Weights of a small transformer language model: 3.63M parameters, a variant of Adam for these matrices.
Each number is 500 + 25 x the weight over its row's rms, rounded and kept within 0 to 999. Layers, rows and columns count from 0. Numbers have three digits each. The size before them is the row's rms in percent of the matrix's.

# layer 12 attention query, 128x128, rms 0.179, rows 17-24,49-55, columns 0-127
076:478488474528521548493479482456509473492518530496468498484520530498510465489537538465510477512533513519513514494520462483523523474494480507488466492467498497499468484508527505527506533476435517517528507478491494525524533526457520473556496517493517452499522492483532498495494489489516461464490485498497506491511451514489528537475501535564525523573487527497493456497482481473492464528519
093:486487538525516526490516501531490478540457480476501530468496526534589511444481465491466506467496490492525478476490469508504472538475506502479538529534490512532485492497535465481503473519511492522490496490478513512524486483505463495515473465551482527482536507521521546514509515502514547529475507476483495531516489500538468502491497501517538451523463522503505481518517483470558496500488
080:499519470471520497507478523510517480484503488495489534514466504486482530519483470496533513463549511517448496505466518487511538517496521483492506505500516490481495495537499512468464452508489453485472521467476528502492553524471488489477470480515481489480491553508499481478472478527484462516522490490493535511541523462476543517530484469441477467447506490554480546497486465472535526481497
112:488499513508494499494515495521502565464557544486451474483461518524502498527496486492535487534540515514507483500508477524486527549526526516422514506452552471505488497511465483510544472504458502504478486502525496490511506489520496454493509492496533497513495502466487498490499511511469508544504471482503443485485471460499528504486522501498516475502518462498520578484506519520490499530531
144:467471502523500492503495521470462515500521488492490435509505482453498470460533492482534438471466454487526520450466469503481522483523550481535502522519547495499479506486458520530493470507488477493529506482517529497481526487506507474475517507510462501458488521508521540465504479488503526526521466497511545485448517481493468470475512477507498474491491503488468545482465488537466499495486
088:451472497515495514540466485469531490508512521513498456471476510545514498519505490463478503498453501512517523511504488499466511513544504518496444552518464528553543537515491522525551491488530552504501459513525511482547442525494505487523516529536537508495521514507479478509482517480484516510531471520495500485472509510529530534479509556519510497533498492512483487504469538507482515525488
079:503528481531501504499459480500496523513542542493464505507534503519531482502547501505510506510493490473549497527472504461499514521521512516471459521480497480560480502498492518524501546500515506512509512522491497481478480487504484471504469522497467471514481486461557531498501517498540471501460484508489493466531491496480528498469516521546496558571504526515518534531479581497484531525502
094:474488491498516470540475498513492476501516527518498435527472466472510499506514532501495503479517491501487516489483443538513566452474498452535453529532552504498461488511538524474448509501561480533508513498462507510514500473483519489480525487491437488506510495536504481483477517506509491460526516506551500472529523511529477491518477490466515526493501514505483509517481478470522508503524
094:531539468552500522514462512506453528494505500449462502517477525502520511500519548483512522500488502467487489502508475458468465529530475480482494474476503509492477550474538518511487467513461513532532541510470481519481502511488488492497548534490474490493553518478512507502520495526517468467493554533503497524539529508495484510478485515511476525563490500455526501521527512489474471519538
077:494492470499498521551531432431501484522532514516478460528487473481536503529485517518458516460514460500491504523502483451516539478506496464491534508457479496522504524494512518506503456533490497561503505491512531502465487518470476519499494515511527563518479489519499493469492523529500530488478511531489497508502529508513516501525484452471458501528515513502460460525531529515509522522484
077:526472530478538465519542506527491501509504486520533527476496473456510493481488505485461489430499425542486472464504528510487522494454511502452516499500512534514490465484515508534502458524467464551522520504486543523486515475520459490475448480480475541491481531474501501488509500496488493490510532476503532504501515491483488496509499489475492520474513495472480488485499478490541452451479
088:517497469489487502476506513499548493504489474525514529497541547514471529493483521494472508473529478548476492491498518524499512529532493509477504498520578482498527444484492521549476475502500501497506479508506472510555496486512493479484498490515521551500529516492476503437553538481475482484520519468495507457488489490530518482511525474512451489448533504528494511473511436486529526502493
119:472490515438476505490505521473508470491516499483526512484488482491519473502506459457509489466511511489507517514534508510483501486492517489561476516557491542487501534510450474519503502512489476502503469532543480528516495499576507496492523476475541542479496471520462524526483484469515491549496453535507495508483499496532460507515549511489550472505448485518497536497486480514496507509546
086:489518510530498533536487484488523484454488518506511488502552489480484506481490514470531508487478484504483473514522492481496531509502511535484488481575471478495496519539516516458518505459489516513440531466473520498466504512485480477536505518494509522549489500510513494488497531496560543454459516497521496526520553465481465487484472505523481515552525493509543499508474487518477485518561
068:515490514546461479483477502482532520515523521510492514519528536552490494512507546493456487522547529514536485520516471498502522506495534500489477553531543484491484548493491454515491534534496504488484460484492515512487515489501462522539502506522496451554542487525480529540496459506490496509464488533519465488522454500536490492497479521528554535504484524499540501478516500531518494518516
# layer 12 attention key, 64x128, rms 0.164, rows 17-23, columns 0-127
096:480522489512477556488476521517495485512528526499487480482506448530485496512499519495482516515501540469496466544490519468519419526474493497512526464520489518541510522531457490465534546480529500482478469514532527488478463494473521484543483530458518527496523495529466502514465517487488484550493496518526503472475497540484493520474487495461511528472468498524464501487508508491486513560493
102:505473506514472473476441499521466519497514512512502520491480512539457501449530509484460499518506482488483482512532525495504498506493466519505502508508472574498480511511475477495478504485560556499495509528478486477526484521505486532486540518480474441517528495539492511484484470452559482466457510506514508495473510504518482517470516496512510520479546460512509478501497472446462468520518
108:484535467480501525513525517491495511499507456520520466540540473469484510472501439512528484497495492453519476457483467525518563479491516504522507511459473499499535484485520496521520523462507489472543534494476549507489558502494467481464468485515508527477506504483523524500521491491459546475473465472467488459481481506473538504487512485491478495504469515528474482461490483520478543515509
097:520541497440535504474472514547514532473476472508506512501484466470462511526499514472515510516496442524471506458519497525526463470481499524521492498498481509454466461499507514476502481503498492502486558470457535500505492498455494479488485486513494471497491496480463481491492465528483497534499496530546517523483546510470498524459497458469444485520513492481495524482553510510473457498497
111:492487498541451506516465480504526504491492535501489459494482499535548488539548528515487479512517487472446491535516487481484508518513498504482500507511504531516476495495516450513502461551492519480508450514530547467507489476497499451476508504493466504481519492486498513521481455494508510545463442506473497526481501473512525522491498508517555473500510484553533457498495531514457452521508
085:516495482532472470507512472471520514487504474524510518492499544554486480489484517542484507507512535506471527498508516510535487471495485456509491452485501502483502508528502522452470503515514502527486511528512521496558493491481533540505518506495484511497532497547460491489499489532422436503485494484507504555521527523495517534479485494421482512465487466533475516503493477489503542502473
092:474491567523445485521506504508472502518521526532502520487444466503513499517505518505476505519497518527452530548539535490490489503505477523512535501535501508514484527499535481483500463533548523503503479515483528514484465500508541456523525509499512518503547472551495503467456516443512526525486561529538471526513507500520484527497474502536530509489468482536493502517501504480475503501510